Weights of a small transformer language model.
Architecture: rotary positions, no biases in attention or MLP, paired heads.
Each number is 200 + 30 x the weight over its row's rms, rounded and kept within 0 to 999. Layers, rows and columns count from 0. The size before them is the row's rms in percent of the matrix's.

# layer 7 attention query, 128x96, rms 0.158, rows 77-117, columns 48-95
088,239,223,143,154,215,191,178,190,235,159,189,183,167,141,236,165,228,192,191,212,176,215,208,176,215,203,249,180,205,235,143,165,155,150,204,244,200,176,232,178,190,151,192,180,206,183,183,223
126,202,170,243,183,182,156,170,236,156,200,183,204,182,211,228,264,196,183,165,207,166,231,204,209,137,165,207,201,257,151,205,181,180,215,204,209,202,221,141,242,238,251,249,148,200,188,162,181
077,179,183,213,220,200,162,219,249,159,172,221,200,244,178,217,180,203,172,218,220,210,205,189,185,177,153,179,236,198,183,213,142,227,192,198,183,205,159,201,244,183,250,231,147,140,192,191,207
065,264,231,174,255,179,235,221,201,207,210,197,126,192,192,251,253,210,193,240,186,205,238,220,166,276,238,214,203,225,222,262,277,178,149,227,215,188,160,192,256,195,224,225,195,226,232,174,184
063,191,189,203,158,176,247,223,195,198,164,197,185,236,206,182,209,245,243,211,187,221,225,195,183,205,229,178,135,273,242,235,202,161,153,212,216,151,209,202,219,165,176,155,190,194,200,189,167
092,178,224,201,221,201,200,195,133,201,266,220,156,192,224,179,149,185,215,193,222,230,153,160,238,261,190,196,249,131,201,207,143,219,223,172,210,222,187,228,145,151,175,244,239,198,159,246,187
077,213,204,238,274,176,207,226,228,208,133,161,224,156,185,184,224,243,210,189,273,246,232,214,148,148,218,216,156,207,222,156,198,182,212,163,140,173,202,188,199,179,169,235,183,186,175,204,248
086,193,239,176,219,216,186,201,147,211,184,211,181,230,191,152,216,196,234,244,187,244,190,212,164,205,192,224,223,179,223,207,277,205,184,249,237,195,169,232,175,195,144,172,248,187,220,203,220
075,225,201,183,164,163,246,247,257,220,170,218,212,191,214,224,176,178,200,210,224,228,214,228,193,260,246,195,158,227,236,175,157,151,170,98,211,230,197,221,214,188,225,251,189,221,154,244,182
112,148,189,201,200,259,195,234,141,215,233,163,217,200,186,203,199,237,180,198,212,192,159,201,239,151,182,173,254,131,184,216,206,188,171,184,234,163,214,165,187,232,115,211,233,206,162,167,233
104,253,187,221,220,182,164,204,254,168,164,217,184,191,223,245,170,188,191,143,205,182,198,198,161,208,209,180,153,250,188,159,152,246,210,206,162,208,208,200,183,205,257,204,153,207,231,163,189
080,215,208,195,242,233,234,193,168,228,259,156,234,201,188,185,210,217,136,201,164,195,196,183,175,235,186,170,183,169,157,154,209,211,217,208,233,180,236,212,151,173,190,208,218,234,224,189,180
080,216,205,173,201,159,239,173,231,176,223,202,159,184,212,214,244,215,251,191,224,187,193,155,247,234,208,224,192,271,206,163,232,243,195,198,235,158,199,173,235,202,219,210,203,220,174,217,195
149,199,199,222,191,236,167,185,191,242,230,195,250,214,158,196,245,176,151,202,181,199,238,157,217,173,183,222,225,226,135,198,202,226,183,177,226,180,197,168,218,217,271,223,196,230,219,180,170
089,244,207,144,192,211,217,106,185,197,194,226,162,187,223,171,175,195,235,204,191,158,214,130,234,258,216,224,159,205,210,189,258,286,218,189,215,172,193,200,258,185,221,210,183,204,208,222,183
088,202,206,219,167,224,169,276,249,208,147,218,228,184,189,213,194,246,261,237,235,204,218,242,167,201,217,232,239,216,171,215,190,158,178,154,212,231,160,277,215,227,256,218,177,199,216,160,201
089,208,194,205,161,206,188,152,174,211,248,202,180,207,211,188,231,173,203,184,158,180,171,138,242,247,161,216,231,162,230,194,225,223,218,249,197,169,217,188,147,219,160,182,210,244,238,213,171
090,174,185,252,213,186,178,135,153,162,197,213,160,177,198,174,195,199,206,159,196,193,169,183,278,192,179,196,183,186,185,189,205,246,231,225,197,150,220,94,223,200,193,241,183,234,181,217,216
093,246,247,168,176,204,226,186,178,243,228,208,155,240,187,194,199,197,239,206,226,167,187,196,185,187,223,241,197,181,247,160,147,196,230,226,223,191,173,278,148,175,209,213,227,214,231,201,216
082,196,160,184,229,178,163,175,212,190,205,207,229,181,174,184,186,246,142,209,210,188,222,148,199,178,204,196,173,206,201,193,209,236,231,237,248,174,168,176,277,252,211,194,155,279,167,189,199
099,196,181,178,167,142,159,176,182,182,167,216,176,172,190,231,260,174,197,183,161,175,173,192,213,211,196,155,238,223,175,212,173,218,158,221,204,195,169,183,264,215,210,224,195,196,209,211,166
097,197,228,172,184,262,195,197,204,251,161,211,234,214,203,164,166,107,181,194,196,228,240,188,130,191,198,209,210,189,239,194,219,172,209,141,186,205,208,198,117,194,175,201,210,198,181,232,228
087,171,214,162,165,252,217,243,203,222,199,198,211,197,170,166,197,168,213,229,227,255,175,200,196,165,235,191,211,178,245,193,213,189,254,225,202,199,178,240,185,187,199,218,247,158,155,203,199
100,172,193,256,168,257,145,180,170,229,208,216,182,150,213,284,247,200,192,193,210,163,190,219,156,240,194,199,205,207,180,182,162,195,201,163,199,256,272,207,196,202,199,182,199,207,224,203,193
096,201,242,211,215,180,207,193,221,231,187,180,227,183,176,193,202,189,223,191,175,221,191,266,192,135,168,146,212,173,198,215,234,197,202,190,210,163,252,197,186,181,194,192,181,203,222,232,215
090,188,237,194,229,198,224,202,163,240,226,185,229,184,216,197,182,196,205,161,246,185,209,234,126,169,244,220,223,187,217,255,223,225,233,170,168,177,185,198,196,222,225,194,194,175,215,185,233
087,176,226,180,158,219,222,232,182,240,204,243,162,234,188,168,180,239,194,270,209,193,215,212,144,199,293,191,274,189,216,223,225,120,160,198,230,214,162,206,203,182,171,199,205,160,168,193,199
113,195,191,237,243,144,173,179,199,178,204,189,183,224,278,163,169,196,150,139,156,188,214,193,225,255,205,186,235,203,161,200,199,200,233,185,172,244,262,217,189,232,204,180,207,179,214,193,177
099,154,207,197,271,195,215,212,149,185,237,222,179,174,159,208,167,167,207,196,179,150,158,208,241,194,211,225,215,141,162,237,174,214,283,203,226,126,285,219,200,203,184,226,257,199,176,245,185
107,183,166,200,143,191,218,215,206,200,181,246,169,205,236,187,201,189,231,231,184,174,174,190,193,240,190,204,211,180,224,193,252,181,148,229,277,220,244,196,199,262,194,138,252,237,146,211,174
106,201,207,207,182,142,211,179,218,202,190,193,253,164,237,212,233,156,159,212,218,158,200,241,220,178,150,215,162,216,204,201,149,218,194,191,221,179,196,256,173,171,231,220,213,182,216,213,160
092,161,168,203,203,193,203,160,132,167,228,245,157,232,198,183,172,236,221,184,183,189,250,180,198,216,270,211,249,187,136,245,203,187,187,180,157,165,224,184,170,213,208,223,175,182,209,244,206
100,198,209,233,200,176,132,189,259,214,203,190,220,241,178,198,217,255,219,215,179,219,215,189,202,233,235,187,167,190,146,223,160,210,164,223,166,251,188,204,231,167,274,199,202,195,184,174,168
162,196,215,156,269,241,246,187,173,179,205,164,222,196,255,168,204,212,171,172,213,247,256,170,206,183,216,215,202,219,170,206,208,236,201,150,154,230,231,195,158,208,191,219,192,205,220,222,233
099,217,202,244,267,169,188,185,150,233,225,189,238,164,210,182,201,157,197,182,248,191,189,161,234,227,130,177,180,165,183,142,167,167,239,181,168,180,222,211,191,219,194,183,206,201,189,183,181
097,199,202,166,243,192,178,172,155,193,212,217,180,153,185,186,232,206,218,220,151,177,182,170,265,227,246,233,183,215,198,195,145,177,188,189,187,207,155,176,241,216,184,197,220,202,245,144,146
098,154,248,164,149,221,186,216,220,189,210,197,181,204,211,174,215,190,185,208,197,255,178,184,180,230,204,170,204,194,195,218,191,217,206,162,172,279,164,283,126,195,203,202,206,148,261,223,176
086,165,179,236,252,207,166,198,170,242,141,230,194,157,161,226,180,245,199,222,223,160,185,193,212,189,181,217,168,175,199,182,208,168,203,243,211,202,181,138,197,184,247,165,173,232,174,143,193
109,198,191,207,188,229,151,170,167,271,187,174,164,191,170,175,174,235,245,223,212,220,203,228,157,190,272,232,229,161,212,251,237,197,198,171,198,201,225,205,189,152,179,196,223,169,202,157,234
113,198,179,198,234,158,208,201,201,148,232,204,183,160,217,195,197,217,155,169,146,201,240,190,203,161,147,163,207,204,190,179,182,245,168,251,218,190,210,147,225,212,215,214,126,196,221,220,214
085,203,208,163,129,197,167,198,234,200,231,179,231,272,241,186,203,205,180,226,187,230,231,167,162,192,225,158,196,228,181,232,230,197,176,213,234,212,169,186,155,187,192,229,158,189,266,210,190
# layer 7 attention key, 128x96, rms 0.154, rows 77-116, columns 48-95
109,196,190,183,200,243,176,223,224,216,274,167,210,213,156,196,215,252,200,152,161,215,173,241,188,171,182,225,227,214,190,151,224,207,204,158,200,157,198,170,143,230,230,275,211,156,179,206,213
117,240,206,216,188,135,192,185,225,158,143,190,169,195,238,240,174,188,162,219,172,157,228,207,169,247,220,231,167,211,210,180,204,221,179,269,205,225,204,181,210,163,158,171,172,178,167,151,176
106,247,181,207,212,192,237,190,211,166,186,189,204,213,186,253,256,196,182,204,181,167,221,212,177,185,232,237,167,235,184,175,205,225,163,227,205,266,182,139,225,242,237,158,192,231,225,161,186
102,153,217,194,183,212,198,208,191,214,207,179,167,155,199,147,136,209,196,247,195,225,182,182,229,239,215,197,267,164,235,233,224,169,238,167,200,220,224,253,177,167,177,222,264,218,206,188,237
115,134,202,182,187,214,227,186,166,224,160,214,216,186,197,164,191,202,176,229,241,236,175,195,193,178,199,173,258,140,254,200,213,187,259,143,195,189,237,222,188,160,158,217,217,196,214,244,223
104,239,200,197,154,241,236,236,218,194,206,202,204,203,246,196,194,204,189,192,217,177,180,247,155,225,210,217,159,216,154,183,186,195,132,230,229,278,162,163,239,203,187,194,200,209,228,212,215
078,195,200,226,239,150,181,156,229,150,217,213,171,241,175,194,192,178,214,187,162,190,233,196,245,193,160,204,164,215,215,184,208,220,250,202,176,156,178,227,197,206,221,208,217,205,189,189,190
070,207,211,201,213,161,211,203,233,222,184,214,180,220,206,229,150,197,202,222,174,209,242,184,201,186,157,196,178,226,206,216,194,199,180,171,231,208,167,215,234,160,285,165,150,202,200,212,241
087,192,203,192,166,245,183,190,180,174,225,210,186,168,170,130,178,202,205,166,220,240,180,172,219,227,187,185,235,174,174,192,208,181,227,250,145,170,185,185,183,221,164,224,209,207,227,220,160
096,189,167,195,164,195,138,194,207,201,177,158,179,239,177,203,200,213,176,205,201,248,174,206,211,180,211,158,204,153,184,188,250,208,224,227,155,137,195,218,216,157,184,228,244,247,232,183,169
088,193,219,209,221,227,194,198,176,205,198,218,225,190,190,145,175,226,215,160,184,223,210,176,214,224,224,201,186,158,182,221,199,175,177,184,171,187,202,187,193,238,162,215,235,192,180,243,207
098,168,224,197,218,227,190,187,155,188,247,202,150,174,221,177,199,231,242,143,217,209,167,167,245,226,212,252,187,157,178,186,227,191,188,254,187,203,211,238,184,235,135,199,233,149,119,209,139
122,119,189,206,194,251,205,206,152,233,191,203,231,147,211,162,142,203,213,235,227,237,179,161,209,189,183,184,245,166,217,244,200,153,219,175,158,174,224,233,183,207,152,177,169,218,214,236,235
103,179,210,200,229,165,171,217,186,190,234,144,249,189,194,193,223,211,190,186,202,205,192,225,222,174,223,212,209,172,224,153,210,200,171,171,222,161,175,215,150,248,199,275,184,178,162,200,194
126,119,221,193,257,256,218,212,167,213,238,183,227,169,176,179,196,223,226,164,220,224,162,192,205,192,208,225,230,149,218,241,229,178,202,188,185,201,226,188,207,262,154,220,216,176,155,217,190
109,229,224,203,166,133,181,220,232,216,154,226,197,259,221,252,245,150,179,262,204,173,202,196,190,172,200,172,207,249,213,206,166,232,211,189,205,200,185,192,200,153,221,201,176,249,239,186,229
103,133,197,236,220,231,198,245,184,229,245,178,162,191,148,200,178,228,213,175,232,230,163,209,219,216,205,178,227,157,201,240,226,191,214,152,214,157,179,206,214,182,159,252,219,188,158,206,211
128,156,178,227,198,264,203,201,162,183,203,175,255,164,189,151,166,225,194,225,214,220,209,159,186,227,196,179,173,204,179,234,196,121,198,177,141,228,198,176,213,209,166,164,200,190,195,252,215
101,141,226,180,187,218,207,234,186,187,233,192,175,192,208,201,215,182,203,215,147,172,137,247,179,193,187,265,237,206,178,181,200,197,195,183,209,180,215,153,158,192,171,218,228,204,139,242,190
090,150,173,234,272,175,190,165,168,243,180,198,179,217,247,190,174,188,183,230,172,228,193,223,237,197,206,162,229,146,230,168,210,213,215,182,125,202,186,140,191,216,199,230,191,170,174,215,218
083,246,146,198,182,126,205,180,230,182,171,177,178,171,246,236,213,199,154,138,209,182,247,234,201,181,189,153,186,196,231,216,211,242,266,218,156,186,179,180,171,167,276,212,189,213,202,188,207
115,148,217,185,176,227,212,237,180,185,206,218,206,246,212,188,177,177,191,215,192,255,158,240,185,192,222,200,215,173,207,196,213,145,159,201,205,219,224,223,189,188,144,188,290,136,164,238,215
099,174,233,170,189,241,224,195,159,186,199,167,217,205,208,167,203,186,180,220,223,230,176,232,208,225,224,173,193,153,184,249,205,178,167,222,229,229,153,220,227,244,155,176,251,243,171,235,230
082,233,190,184,189,219,203,193,210,235,188,132,195,205,182,169,217,207,178,216,223,220,246,155,256,214,232,215,218,236,221,214,182,207,193,174,168,181,217,177,205,200,172,218,179,177,294,161,191
099,178,178,230,213,233,226,198,169,183,178,105,221,182,195,181,174,197,208,199,200,245,157,195,179,199,225,197,266,173,247,179,175,158,218,195,155,193,171,220,192,225,171,225,243,217,182,212,177
094,232,219,180,153,203,228,206,234,198,186,204,146,220,201,175,175,251,220,199,218,213,237,156,198,198,202,220,173,224,159,211,223,231,161,211,213,110,239,170,275,171,194,186,147,247,190,201,224
107,174,284,150,171,201,230,214,184,197,212,238,238,206,167,174,201,194,199,232,173,220,179,226,154,197,248,199,251,160,218,272,207,165,181,183,212,212,171,257,212,190,166,160,249,203,190,238,183
108,202,157,213,193,214,185,183,189,202,229,264,222,171,235,167,234,160,190,176,216,221,242,190,133,167,238,187,226,206,201,199,167,228,214,154,149,225,143,193,211,152,194,237,207,178,210,214,186
103,188,241,213,200,182,199,205,196,217,137,222,182,176,207,148,114,265,207,197,202,231,187,161,171,210,164,220,172,197,208,199,189,229,179,260,249,195,172,161,182,180,186,240,228,162,171,174,286
107,181,165,137,253,209,147,222,168,189,204,235,123,160,191,159,215,190,199,190,221,221,164,215,240,225,176,166,200,167,217,174,290,175,221,238,134,170,207,216,185,187,130,217,225,192,220,242,205
098,206,258,249,217,203,194,214,204,191,191,153,233,205,255,158,239,226,165,246,205,247,259,246,171,218,216,189,199,240,226,194,236,222,194,196,226,230,239,232,229,230,228,192,177,191,217,177,251
086,254,214,180,174,151,215,172,207,216,154,207,209,238,151,179,216,172,151,152,164,215,173,186,183,248,190,209,224,224,236,201,155,217,213,180,218,214,173,229,243,192,235,179,166,194,150,189,144
122,220,188,166,219,204,251,202,186,243,201,173,209,192,235,214,238,159,224,228,187,161,221,233,190,234,211,217,223,246,209,199,120,230,207,102,254,247,150,169,182,212,221,203,237,201,230,169,179
095,157,195,260,219,214,177,180,182,148,133,221,136,187,208,179,187,197,220,157,173,156,215,159,141,191,211,191,198,189,243,213,248,215,233,225,113,168,201,197,193,175,174,178,225,196,182,248,191
094,164,147,224,170,198,206,171,177,196,188,247,169,152,209,221,218,182,208,176,196,197,151,192,142,201,245,184,210,186,255,195,196,154,201,176,143,166,190,209,149,181,182,232,197,153,252,213,188
092,247,237,223,214,209,197,155,229,197,188,209,198,161,176,213,184,194,209,190,205,146,223,192,200,191,168,205,156,233,160,125,207,245,208,208,202,203,193,172,174,148,268,196,157,223,250,186,181
100,161,176,211,186,211,220,256,162,216,200,205,252,187,188,173,185,168,200,224,191,234,145,208,176,210,261,149,235,158,232,217,195,158,226,210,196,195,239,224,196,189,144,167,263,241,175,214,199
087,212,252,237,190,172,249,172,213,185,204,183,237,258,160,242,212,226,207,213,235,204,217,226,197,189,233,195,167,212,186,199,190,216,193,161,211,161,196,188,251,149,223,203,130,186,264,218,210
102,245,227,118,163,237,265,213,250,179,162,169,173,242,177,239,214,207,195,207,199,193,225,217,204,235,208,208,277,222,205,233,199,163,168,175,210,183,107,210,239,180,173,194,196,222,197,211,183
119,220,185,278,235,168,202,183,208,217,145,187,204,181,189,211,204,218,226,166,180,171,222,155,205,172,179,199,150,201,202,149,174,230,253,207,204,164,212,163,206,246,266,207,141,247,207,185,166
# layer 7 attention value, 128x96, rms 0.146, rows 64-95, columns 48-95
095,183,226,215,198,180,158,160,167,166,173,242,203,265,206,180,163,178,216,210,200,215,235,174,162,208,208,175,238,201,193,266,144,239,267,191,172,203,240,208,176,229,196,154,176,178,189,194,265
092,214,241,215,175,201,173,206,172,192,235,257,210,197,257,192,190,192,272,185,179,177,236,212,178,236,220,204,246,239,169,234,146,210,245,221,195,225,218,193,148,201,219,155,164,171,190,139,139
102,186,191,230,184,238,132,139,191,161,184,230,171,183,267,212,169,135,216,177,201,218,202,158,162,171,217,178,177,179,140,260,210,216,172,198,170,221,195,209,210,233,201,172,185,213,249,170,278
089,254,177,206,191,230,237,187,238,204,217,194,182,183,232,238,195,207,177,210,177,210,200,193,212,198,157,205,138,195,185,256,281,216,152,213,203,179,191,195,244,213,212,194,217,209,190,265,206
083,199,215,201,201,177,162,256,215,170,195,231,227,198,189,135,162,172,229,198,223,201,175,237,136,191,161,206,243,211,246,153,208,186,214,188,208,161,187,212,173,152,159,209,150,210,230,238,202
089,190,191,209,202,255,199,194,180,179,192,237,209,237,252,240,191,184,257,195,190,186,215,180,193,203,263,171,252,177,206,245,163,207,241,189,149,269,259,161,205,187,212,178,247,176,274,142,226
090,197,174,240,197,228,210,134,166,173,203,235,201,191,217,267,178,204,185,201,154,129,196,174,183,144,236,217,199,215,170,252,192,223,223,237,184,252,233,202,198,229,239,198,255,145,166,135,204
096,181,194,204,182,177,244,198,185,185,212,188,207,212,226,238,244,163,198,238,186,130,207,223,195,172,253,196,226,219,159,160,178,238,232,197,189,190,245,204,162,234,229,193,203,190,192,141,173
091,225,197,201,181,182,215,192,253,225,201,188,190,222,147,223,200,183,153,192,161,254,132,237,224,175,179,170,186,218,176,164,218,210,169,214,229,170,156,160,233,195,204,230,203,237,219,257,196
095,231,193,191,195,209,178,178,250,203,139,146,188,221,189,197,186,211,139,193,244,254,192,191,189,151,186,218,181,210,241,240,273,201,157,144,203,199,198,213,261,182,207,196,185,229,181,236,274
098,192,155,214,200,201,239,149,226,217,133,217,135,196,177,218,200,175,161,233,182,193,202,178,218,182,183,204,158,252,182,187,182,225,173,239,188,212,186,193,272,182,234,211,222,212,189,202,255
087,160,227,205,212,229,204,297,190,226,196,183,222,200,136,180,222,239,186,201,232,165,210,231,192,158,156,228,232,195,243,147,228,156,201,152,237,162,196,237,155,208,166,165,200,160,201,154,226
079,203,210,152,232,200,210,271,160,219,241,154,229,190,137,204,218,193,213,201,157,261,136,206,212,203,172,224,187,168,214,172,256,142,232,137,193,203,185,209,207,216,181,199,189,175,184,192,199
097,186,204,201,232,157,184,209,233,222,168,220,206,176,213,217,186,228,206,224,181,148,208,195,210,166,215,172,163,187,169,216,141,197,192,257,211,213,201,161,192,183,213,230,202,197,180,144,102
095,194,199,208,225,221,150,180,170,194,201,192,186,172,297,161,194,192,226,174,199,152,218,154,156,193,221,184,203,165,181,242,177,221,208,226,162,262,198,205,168,214,232,139,201,181,244,175,210
082,182,220,223,219,207,162,239,199,234,247,184,189,218,176,191,191,202,130,178,190,145,166,264,155,229,207,208,195,160,173,183,244,220,156,177,261,236,192,170,188,280,149,213,206,237,234,230,171
102,193,195,245,154,170,204,170,202,200,218,188,206,231,221,189,193,158,150,232,225,165,225,229,177,197,190,234,188,209,163,154,246,196,196,217,222,211,187,253,198,201,180,161,160,160,186,181,158
086,204,209,153,237,221,232,251,243,253,224,173,200,225,155,190,171,212,160,189,187,210,206,211,194,153,174,221,220,218,190,134,222,185,189,203,253,202,157,200,231,228,198,239,171,219,214,178,197
083,219,231,149,231,254,263,195,191,212,211,190,208,225,183,209,213,164,275,167,130,220,176,173,238,201,234,265,226,217,197,179,228,189,240,175,189,174,227,197,171,252,186,214,257,202,197,199,219
092,171,187,201,194,180,206,146,201,232,168,151,193,190,246,255,197,134,172,198,180,143,177,165,189,166,252,199,160,176,190,232,234,237,210,185,193,230,253,184,249,228,215,169,205,192,202,181,200
093,244,202,209,185,201,195,139,238,199,206,200,154,208,231,207,150,218,181,172,165,261,210,168,206,168,217,161,181,236,177,198,214,244,174,192,200,212,181,198,254,139,188,230,215,145,171,216,194
077,164,173,198,234,224,172,242,190,241,132,161,177,168,242,168,211,213,156,204,296,206,189,192,181,191,186,222,250,204,207,190,253,174,178,195,200,232,206,222,169,215,157,222,191,210,178,207,190
092,164,209,208,229,206,219,219,197,216,194,201,209,184,178,206,241,185,147,232,187,110,244,229,194,178,142,193,209,218,186,133,186,194,170,243,235,246,182,196,197,248,220,252,179,163,193,163,128
093,187,236,213,195,176,195,256,209,188,195,167,265,214,165,194,210,215,250,218,185,197,242,197,202,173,212,219,222,189,229,134,217,183,204,153,200,192,217,193,175,177,186,184,183,202,205,197,247
097,181,221,196,237,188,213,293,189,258,220,217,255,184,155,229,195,234,254,223,134,203,192,255,219,191,174,190,223,148,242,164,168,186,232,197,216,188,209,165,182,209,198,241,163,214,187,245,193
100,200,193,197,240,228,210,228,203,177,233,182,210,177,183,213,163,218,240,179,177,192,202,157,223,196,278,178,198,210,209,246,187,129,194,142,167,203,239,180,228,242,207,169,215,235,224,146,210
102,191,238,179,184,180,230,270,211,204,222,173,228,246,107,210,228,251,187,221,219,193,210,248,204,208,178,220,222,224,239,122,194,181,201,194,215,175,209,197,180,179,181,229,179,207,169,228,185
088,228,204,179,191,162,224,201,176,233,210,224,210,207,247,203,199,189,243,205,179,190,229,245,183,261,203,165,172,216,191,212,184,237,207,228,160,187,189,160,184,160,241,190,183,197,200,216,154
094,187,182,211,220,205,232,228,211,276,200,156,200,154,218,194,205,242,172,198,246,133,189,235,205,158,212,232,166,205,227,192,209,192,148,215,234,199,203,203,218,194,178,233,233,200,208,202,141
095,169,221,203,226,231,164,225,188,171,230,196,203,185,242,135,190,197,220,177,181,164,251,176,149,197,248,199,210,129,197,253,249,173,200,193,181,230,195,168,185,175,197,180,191,176,236,168,183
078,206,210,210,184,229,181,219,193,174,210,234,220,214,211,246,196,213,245,210,143,233,224,183,176,190,197,210,234,231,150,219,118,181,199,242,177,192,213,180,200,199,269,174,158,183,176,177,207
090,225,184,220,185,192,273,199,223,227,212,201,187,226,148,242,202,221,168,187,148,207,192,199,222,157,205,237,190,219,208,178,221,194,206,187,202,185,231,202,265,227,222,208,218,177,204,229,224
# layer 7 attention output (transposed), 128x96, rms 0.137, rows 64-95, columns 48-95
091,189,185,188,176,211,126,215,192,206,231,228,182,227,209,205,199,184,198,180,202,163,167,164,236,223,152,161,234,213,178,194,241,285,226,210,238,186,148,213,210,211,223,177,203,138,193,173,243
093,181,194,162,170,215,126,197,183,206,231,264,183,218,224,189,230,174,200,172,213,190,171,147,238,226,184,174,233,201,212,218,228,248,221,207,219,203,149,225,224,221,197,212,186,127,156,201,224
104,179,210,195,238,158,160,233,219,217,197,220,189,200,219,204,187,181,213,185,238,164,229,153,193,222,153,173,186,270,210,156,146,250,191,146,209,200,206,183,219,157,238,193,184,98,183,191,231
093,190,206,195,233,164,198,182,198,201,155,207,215,153,231,173,190,195,223,212,196,226,255,163,172,173,246,230,192,215,207,178,177,160,141,171,173,203,259,203,159,170,219,201,193,193,215,219,238
083,222,130,249,232,211,215,212,267,218,257,198,184,225,154,222,228,219,224,168,206,199,214,223,197,186,191,243,206,182,201,222,195,187,187,220,215,229,195,188,201,210,145,169,205,196,187,227,196
093,174,203,146,199,192,172,251,207,228,205,213,212,251,179,241,204,211,199,151,206,184,231,176,205,234,122,182,214,230,218,157,210,293,217,188,229,208,158,200,235,211,236,213,177,145,179,166,195
090,197,229,168,181,191,119,258,206,213,173,240,200,200,245,204,173,206,219,210,236,207,222,149,244,214,185,186,219,252,207,187,253,276,217,192,242,201,196,210,217,211,236,232,207,162,221,180,192
096,201,226,176,143,212,173,197,190,205,229,228,173,168,198,211,178,199,166,209,186,188,162,150,220,207,148,176,207,199,216,225,278,229,279,244,201,202,145,249,232,198,188,194,237,189,217,186,180
091,215,212,189,243,174,250,199,193,215,186,171,199,242,187,199,170,230,179,210,184,253,232,212,205,161,236,209,204,176,179,201,192,145,151,178,192,177,234,188,172,175,219,182,196,227,201,241,235
093,213,209,226,248,169,252,183,187,181,157,176,200,191,193,201,181,147,226,209,189,220,226,240,154,216,219,215,205,207,161,162,177,180,144,209,234,188,229,178,193,168,189,179,179,187,228,193,200
098,234,208,200,214,170,219,206,169,182,161,197,230,183,221,186,188,200,206,232,196,244,203,219,211,194,246,207,202,205,215,176,203,165,118,152,223,191,227,194,224,208,255,195,185,250,233,191,192
085,226,193,260,173,214,246,183,209,138,196,138,168,190,134,185,220,189,189,177,210,203,166,230,190,209,227,192,178,153,185,246,224,168,229,249,156,177,201,205,239,220,134,196,217,257,225,192,165
079,209,181,211,196,242,238,139,195,182,211,163,189,171,153,161,227,220,191,218,193,181,199,245,199,246,199,180,154,162,169,249,174,155,212,243,198,116,190,211,181,207,177,245,239,252,196,221,160
089,158,245,161,196,182,139,229,198,247,199,257,258,213,223,215,195,212,245,187,223,191,210,175,232,180,202,202,234,227,242,165,187,199,198,175,186,254,242,214,175,231,201,212,145,215,182,248,207
098,159,199,189,189,202,138,224,206,213,226,243,226,179,228,212,204,179,235,172,228,161,217,148,210,234,137,187,207,242,233,183,178,255,239,196,192,236,185,217,218,208,212,212,193,121,166,174,224
085,167,265,193,227,203,228,250,203,173,173,192,219,171,180,206,179,243,222,218,242,192,199,166,169,198,197,195,176,161,216,168,187,148,176,192,171,239,231,210,176,151,148,211,232,222,180,213,205
103,220,208,252,185,205,138,211,202,151,195,259,196,139,205,173,167,228,249,238,222,219,168,166,189,189,210,206,231,192,230,231,245,198,194,231,229,195,251,222,242,210,151,230,245,206,253,177,203
087,231,231,200,211,187,277,204,169,177,162,144,181,201,168,183,154,206,212,191,209,235,153,230,206,218,244,216,201,144,196,232,186,123,183,219,162,193,247,204,205,176,173,193,213,252,210,221,184
089,249,176,198,176,230,229,208,207,193,192,214,147,187,168,237,216,221,143,192,207,182,207,236,233,204,164,175,208,157,147,212,199,220,258,195,188,184,169,194,168,222,195,200,220,222,194,194,200
090,135,253,211,209,205,158,238,178,220,202,220,201,177,205,213,181,187,211,216,213,152,231,145,183,209,136,179,175,231,201,193,218,230,203,208,228,201,160,231,206,181,220,221,204,145,190,180,174
091,207,169,189,256,157,157,227,206,206,184,237,244,193,207,166,205,212,239,183,204,261,205,220,199,203,188,213,265,202,239,146,189,259,196,208,222,172,288,146,205,189,224,213,168,186,211,214,227
074,224,175,203,164,177,242,169,215,185,240,209,199,142,239,247,187,155,235,220,190,173,193,226,153,229,231,232,165,208,176,203,168,146,225,203,220,223,188,221,179,201,132,162,209,214,202,192,123
086,199,222,197,157,192,207,224,167,202,225,195,220,172,228,165,177,237,216,210,214,219,142,183,228,187,279,208,210,167,294,240,189,169,174,211,167,223,251,215,211,178,192,198,215,244,224,203,178
093,199,179,235,182,244,254,177,197,181,210,151,174,161,175,218,250,182,178,195,191,201,166,235,216,218,195,194,181,155,222,230,221,194,186,236,205,207,137,174,221,208,164,204,200,245,234,186,149
095,182,178,221,187,251,229,181,191,223,245,188,202,253,144,217,228,184,180,182,192,196,203,206,236,180,207,208,157,161,199,239,209,196,197,243,198,147,123,232,191,204,218,191,183,243,151,212,205
095,161,231,190,210,206,214,214,181,249,159,204,182,208,167,238,200,164,160,182,201,181,221,168,233,251,147,144,203,201,155,159,190,236,219,200,232,206,172,191,212,200,187,177,196,165,170,198,195
102,210,199,225,183,231,253,169,192,175,198,146,170,198,180,195,233,214,182,205,172,226,145,254,195,197,248,210,199,126,199,252,239,143,183,245,193,196,189,201,210,209,154,198,215,276,240,193,160
087,179,192,182,214,222,143,184,210,203,256,232,202,213,218,203,221,196,187,188,168,196,195,145,218,193,176,216,216,190,236,222,227,223,221,224,199,234,180,224,223,244,235,224,198,136,196,200,244
092,215,220,217,203,172,238,196,215,192,162,221,238,148,198,200,198,193,233,224,217,209,235,218,171,172,240,232,177,204,212,194,183,128,198,182,170,238,255,244,186,206,155,203,183,259,227,216,164
098,158,217,175,234,228,199,247,227,251,191,213,228,188,175,230,225,183,224,154,208,177,227,187,162,234,173,206,183,216,252,178,147,241,197,182,177,221,161,175,228,198,206,228,185,140,154,205,214
081,208,235,133,190,216,139,211,174,209,192,213,185,241,229,176,170,166,216,184,211,226,168,142,241,241,197,204,248,219,206,215,245,251,187,195,218,189,180,232,243,206,201,197,180,135,179,187,241
090,254,216,203,220,205,208,203,156,181,157,182,193,227,176,190,188,213,164,204,185,248,186,226,241,186,237,204,235,165,185,213,257,203,168,222,207,146,210,215,208,204,234,186,207,255,272,195,193